From a checkpoint of a small transformer trained on Wikipedia.
Size: 9 layers, width 256, 4 heads of 64 (2 for keys and values), MLP 1024 tanh GELU, 6.75M parameters.
Architecture: LayerNorm before each block, learned positions, biases, tied embeddings.
Each number is 50 + 12 x the weight over its row's rms, rounded and kept within 0 to 99. Layers, rows and columns count from 0. The size before them is the row's rms in percent of the matrix's.

# q: layer 6 attention query, 256x256, rms 0.106, rows 0-16,64-79, columns 64-127
# k: layer 6 attention key, 128x256, rms 0.112, rows 0-15, columns 64-127
q0 084:61 55 53 42 64 56 58 45 28 66 45 59 64 50 70 50 26 33 68 37 35 66 47 36 37 66 41 46 46 57 42 25 46 58 43 38 27 31 61 51 54 56 46 49 67 61 69 45 50 62 64 28 54 36 54 49 53 49 31 31 59 56 36 36
q64 112:59 42 54 44 74 33 35 69 53 63 38 47 27 26 44 55 44 48 47 50 65 65 25 52 53 60 28 68 55 61 50 37 44 60 42 25 53 61 52 57 48 34 42 40 64 66 59 74 36 52 65 36 60 60 42 64 48 72 68 32 47 50 60 42
k0 101:63 39 60 54 58 54 64 75 51 53 37 75 38 52 61 56 50 65 55 34 60 50 58 59 55 49 18 50 46 71 50 49 25 47 62 32 63 45 48 44 32 61 58 79 57 48 48 69 54 36 50 60 51 40 40 61 45 47 59 45 62 28 57 48
q1 070:62 67 58 41 53 50 64 34 25 49 46 33 58 45 59 56 40 44 49 49 68 39 45 52 85 54 43 49 31 47 43 63 53 43 37 66 40 52 42 21 37 54 49 49 42 53 49 29 54 53 60 37 57 48 48 48 49 42 57 64 57 69 37 45
q65 123:44 29 42 66 55 70 50 23 30 58 51 35 64 59 72 35 57 56 50 61 44 54 45 47 32 58 40 47 44 32 28 56 53 49 54 69 78 43 62 62 32 62 48 55 27 30 55 40 55 47 27 41 33 41 54 65 41 50 57 58 38 69 36 49
k1 104:47 56 61 67 47 49 30 43 50 45 46 43 54 35 50 50 57 60 60 50 47 53 38 48 61 49 38 31 54 29 39 58 40 46 61 37 65 46 29 40 55 87 56 44 40 56 60 66 55 39 54 47 54 58 38 55 40 60 28 66 37 33 48 56
q2 079:82 58 57 60 49 44 57 60 44 73 44 45 65 50 55 51 30 53 49 58 44 41 53 59 32 61 55 17 50 38 43 54 45 49 43 47 35 45 52 62 41 48 28 48 44 58 64 47 43 45 62 51 46 46 56 33 44 77 45 42 54 77 42 34
q66 121:63 36 43 36 46 44 40 65 46 69 43 51 52 45 60 31 65 52 54 59 52 51 47 59 54 62 62 58 52 47 49 48 48 68 54 46 50 32 49 62 24 65 36 45 22 32 59 33 35 50 42 62 40 47 49 50 43 69 42 50 37 41 39 50
k2 102:74 44 53 60 63 48 44 71 50 60 38 46 54 40 62 29 59 32 56 41 45 59 40 49 53 48 64 51 43 33 37 58 45 57 51 53 47 61 41 79 45 24 58 45 58 63 52 36 66 40 41 71 35 51 49 60 55 51 33 54 29 40 42 53
q3 078:50 37 56 71 59 43 40 58 62 36 43 45 56 53 31 19 80 56 27 40 66 44 34 71 59 65 49 39 26 45 38 42 40 38 52 36 70 56 43 48 48 51 36 34 45 50 51 34 22 28 47 46 51 54 30 38 35 60 38 35 59 44 64 74
q67 119:73 34 66 47 40 48 49 57 38 52 55 46 41 43 41 54 50 59 39 49 77 61 63 63 54 47 54 48 52 47 37 37 35 80 22 40 57 57 51 54 48 65 52 66 56 67 48 49 53 49 65 64 50 51 40 61 51 56 55 28 79 59 61 45
k3 106:57 49 52 62 40 50 29 46 43 62 47 49 55 61 46 44 44 43 38 66 67 54 68 42 45 41 36 48 52 61 44 31 34 55 57 37 61 45 44 53 67 62 67 76 45 73 50 52 56 51 69 59 46 45 53 47 51 53 42 60 38 58 45 57
q4 081:36 51 53 54 63 42 53 50 37 30 42 62 46 58 48 50 53 54 50 33 43 59 52 45 29 21 52 56 39 50 34 68 47 45 75 53 62 54 39 40 57 42 70 51 64 54 36 60 35 53 62 60 57 46 45 44 61 48 59 70 69 79 52 46
q68 114:67 59 34 67 33 27 45 42 42 45 38 55 22 53 38 74 36 60 40 48 58 53 37 49 33 31 56 63 56 35 55 43 29 45 57 33 48 58 66 53 54 55 74 51 60 60 52 59 53 52 66 57 41 59 64 52 70 49 63 39 56 60 36 49
k4 100:38 39 49 51 75 45 48 49 58 40 43 61 48 53 54 57 40 50 56 64 45 56 52 39 46 41 58 46 54 42 52 28 64 56 59 26 37 63 38 52 62 82 75 68 51 44 37 70 42 50 77 50 66 43 49 52 49 59 43 55 47 68 71 73
q5 084:38 60 38 62 43 45 38 46 58 29 72 32 44 36 43 37 45 60 41 24 66 45 47 67 54 57 54 50 40 42 60 47 48 58 39 47 38 69 47 40 50 38 46 35 33 50 48 59 58 44 38 45 30 52 39 42 45 33 56 53 59 49 43 60
q69 119:53 34 57 45 63 33 46 51 71 42 43 14 33 65 53 37 47 55 43 75 25 57 33 71 39 46 48 66 52 40 52 67 44 31 43 56 41 60 53 56 52 49 54 42 43 54 38 48 50 52 49 45 50 72 33 47 67 41 39 29 56 48 43 53
k5 103:38 40 36 48 56 44 53 59 64 63 46 44 67 74 44 67 52 39 34 43 41 51 73 58 62 57 64 60 46 58 53 45 56 43 47 78 29 33 53 42 79 53 46 44 71 55 45 41 47 35 36 61 57 49 62 52 56 60 33 48 39 45 51 29
q6 074:62 61 43 47 63 63 60 55 32 36 52 27 59 49 29 55 40 76 41 48 50 47 50 31 52 66 55 52 79 64 50 57 74 53 36 28 44 51 47 54 46 55 54 52 42 36 43 44 68 59 36 72 31 51 54 48 31 46 49 44 66 40 67 53
q70 117:30 44 29 72 57 45 55 39 46 37 57 38 55 29 31 59 50 52 64 75 56 42 22 40 76 43 56 39 39 50 48 54 51 58 35 61 71 55 48 49 60 57 52 44 42 41 26 55 50 69 67 58 44 53 54 39 41 67 39 69 57 44 53 45
k6 102:46 43 25 46 59 54 57 46 44 45 66 44 55 34 49 63 65 46 39 32 65 37 53 57 33 53 30 60 40 53 32 58 49 64 51 58 40 39 59 44 67 25 70 32 36 46 49 64 45 58 69 43 24 64 43 48 36 54 41 55 54 53 63 59
q7 076:54 45 40 62 57 51 29 74 54 47 29 64 39 46 68 52 48 60 36 36 69 43 62 59 39 55 61 17 38 51 26 52 47 85 51 57 47 66 68 50 62 56 50 61 56 40 49 34 58 57 68 53 39 49 31 35 68 70 49 69 49 36 52 57
q71 118:55 55 56 51 64 26 52 43 48 29 55 54 54 55 51 61 45 37 61 26 61 48 53 33 39 35 67 55 67 35 54 45 52 58 42 49 47 37 55 37 64 57 37 49 24 42 52 48 47 80 62 66 57 43 24 44 65 39 58 64 51 40 41 43
k7 107:49 63 64 49 72 53 17 48 59 50 54 62 57 56 48 54 58 45 65 39 68 55 59 45 63 67 54 42 36 42 60 38 36 52 66 28 33 50 58 21 53 52 49 46 50 77 35 44 26 60 44 42 46 37 55 48 81 39 44 61 57 38 55 50
q8 081:70 58 50 53 45 53 23 37 45 54 46 56 69 46 52 57 45 28 44 43 72 41 39 74 59 30 44 65 48 52 61 52 39 43 51 61 63 29 59 38 30 52 51 23 39 49 64 60 75 40 57 36 44 41 34 68 42 52 58 49 58 57 51 52
q72 121:54 73 37 74 56 76 53 57 26 46 61 56 59 46 50 59 58 41 61 33 55 40 40 53 44 39 60 38 18 60 49 58 43 60 36 32 60 43 48 56 40 44 40 46 49 40 44 66 36 60 67 38 40 49 55 63 48 67 54 50 46 46 56 69
k8 109:27 59 47 71 55 37 47 62 40 30 50 53 40 39 66 43 64 54 58 38 66 44 43 41 54 56 44 41 42 78 73 57 34 36 51 44 27 67 48 59 40 40 59 52 60 60 46 54 46 67 74 49 63 55 45 31 64 56 46 50 54 36 41 38
q9 081:27 47 45 65 34 53 24 37 47 34 51 45 75 45 64 35 57 33 52 45 50 38 51 83 66 43 41 68 65 72 39 53 70 46 63 54 46 63 60 42 55 39 48 44 43 40 49 59 66 36 65 46 52 47 35 62 59 50 55 63 46 48 77 56
q73 114:66 39 64 58 47 55 62 42 39 51 24 50 29 43 66 47 53 44 64 43 45 59 53 52 54 48 51 66 49 38 44 48 53 36 40 35 57 47 39 43 40 41 50 39 38 63 56 60 58 50 54 51 72 66 60 17 37 41 35 54 65 75 44 21
k9 105:55 39 56 60 35 33 66 45 43 54 43 64 40 43 70 52 27 55 70 36 60 46 63 65 46 61 46 44 44 58 42 53 27 59 43 53 75 63 64 59 26 45 47 53 27 78 59 50 37 42 47 40 55 55 49 60 41 50 44 40 49 52 47 61
q10 079:39 45 58 56 49 35 62 54 78 48 36 51 49 47 38 55 41 54 31 56 58 65 34 54 58 60 76 57 58 62 62 31 43 37 73 71 71 52 58 36 38 40 46 41 41 50 45 41 45 39 55 61 71 52 58 44 54 59 48 58 41 64 34 57
q74 120:31 42 76 40 44 54 21 58 67 62 47 54 30 55 58 23 49 62 43 47 55 66 65 30 48 57 35 50 22 51 60 30 51 50 57 41 51 46 87 49 54 63 43 49 44 42 52 37 72 77 49 77 42 37 40 46 40 36 56 37 47 32 30 61
k10 106:46 63 66 78 47 42 37 41 49 65 64 61 55 60 44 43 49 45 41 48 42 43 48 34 45 54 39 57 68 58 53 44 43 20 33 48 42 46 61 57 57 33 60 30 58 68 47 38 41 47 35 73 57 46 47 50 34 52 61 61 42 47 66 63
q11 078:63 49 62 72 51 50 34 46 66 44 58 59 62 09 57 28 48 44 37 62 40 40 68 42 43 43 54 42 68 61 73 42 52 54 63 39 59 56 53 51 42 50 62 77 51 25 70 55 34 55 66 59 53 39 71 62 53 14 36 53 32 44 52 54
q75 117:55 58 72 59 36 80 39 54 60 63 46 56 40 44 42 44 39 35 67 43 36 51 39 35 60 56 38 84 47 34 47 70 36 47 28 48 53 43 57 48 45 54 58 49 46 55 48 70 47 64 53 33 56 43 49 62 38 49 45 68 63 56 58 71
k11 104:55 50 36 40 50 40 45 52 48 39 42 61 31 31 57 51 58 65 62 46 51 54 60 53 43 36 47 70 53 44 65 67 54 53 34 34 41 56 52 67 50 58 67 49 54 55 32 53 55 69 41 53 49 51 29 33 38 60 48 59 58 50 75 58
q12 092:66 29 37 47 54 57 39 75 57 51 57 35 52 38 45 23 42 51 67 42 45 46 42 62 56 46 49 56 33 48 94 53 38 55 38 46 51 63 35 48 56 63 64 48 55 58 46 59 49 40 34 59 63 42 43 55 62 63 55 41 54 46 44 59
q76 110:56 51 51 70 60 33 39 57 53 41 32 32 55 36 52 37 52 29 44 45 46 36 52 52 42 61 43 47 51 45 57 63 49 72 42 19 51 53 50 64 50 58 65 49 46 45 38 77 49 33 56 67 48 34 37 41 48 62 42 57 69 35 68 65
k12 100:33 45 48 61 83 28 45 79 39 67 33 53 44 26 32 41 59 47 50 68 39 53 43 54 24 28 27 63 19 52 55 49 49 59 54 45 53 43 54 49 50 60 53 40 41 58 64 48 29 44 33 52 34 71 46 41 50 45 30 59 42 24 55 57
q13 084:74 60 39 34 57 51 54 62 42 34 59 39 48 48 52 56 13 41 58 42 43 41 30 37 50 46 68 51 47 44 42 41 52 45 40 49 62 48 67 44 66 65 62 43 50 38 46 46 62 78 41 61 45 34 61 51 46 52 53 54 58 30 42 56
q77 119:57 48 57 42 45 68 63 29 53 58 49 57 68 53 58 67 48 41 57 90 47 52 44 55 47 56 44 65 74 38 67 42 45 67 70 47 44 60 37 33 64 50 56 43 57 51 34 48 49 38 38 53 53 34 62 50 49 47 54 49 59 42 63 54
k13 105:29 77 31 60 56 73 53 43 51 73 50 40 79 44 54 40 41 39 37 58 62 52 47 56 33 56 47 52 49 51 56 70 47 43 69 42 47 49 37 55 41 80 47 56 52 36 34 56 59 42 60 63 59 35 55 45 54 37 49 51 49 61 68 56
q14 072:51 44 48 66 42 44 44 56 33 63 42 42 52 41 60 45 67 25 44 54 62 45 56 39 48 48 55 36 69 45 75 46 32 51 57 45 41 75 59 60 45 58 58 54 49 59 37 53 47 55 38 57 51 47 69 73 59 44 40 41 58 44 59 34
q78 117:58 58 42 53 45 65 56 50 52 50 40 30 65 54 43 58 50 48 51 40 56 41 31 54 63 62 51 42 48 31 39 32 56 32 40 41 53 60 58 53 61 59 39 61 57 46 67 63 52 60 63 64 51 39 50 36 63 61 47 25 35 41 38 56
k14 101:52 59 58 46 47 42 30 49 44 60 57 35 33 64 66 45 69 48 77 43 60 47 62 41 46 30 66 43 57 63 51 45 68 60 41 25 53 44 49 63 47 56 52 59 52 29 56 69 56 56 62 30 54 29 58 32 32 31 42 43 52 42 31 64
q15 096:55 59 58 51 51 36 71 32 53 25 53 45 35 37 49 39 29 56 53 65 58 33 46 35 63 29 46 73 47 50 50 62 39 32 56 67 68 39 60 47 40 67 68 52 69 60 24 54 42 35 37 44 56 51 48 56 44 43 72 64 43 60 49 56
q79 115:58 29 43 64 68 49 73 52 64 39 54 29 35 43 50 42 41 45 63 43 67 23 44 33 43 47 50 58 48 40 58 27 44 41 58 28 52 52 80 42 50 44 62 39 64 41 63 34 45 49 44 56 54 67 35 50 62 56 44 28 57 68 54 63
k15 102:51 39 56 39 60 66 37 47 49 32 59 37 47 14 41 48 40 45 53 50 51 48 67 52 70 54 40 47 41 24 51 38 49 50 63 48 64 46 64 51 65 61 34 46 67 51 58 36 44 29 42 54 36 49 29 65 54 69 59 46 80 54 48 57
q16 071:47 54 67 59 43 46 54 52 49 49 47 33 34 40 59 52 43 55 62 72 47 74 70 36 43 57 34 43 59 46 57 47 51 69 74 72 39 43 51 59 54 38 42 70 56 29 34 53 45 48 50 39 59 65 50 63 44 30 52 52 70 55 49 40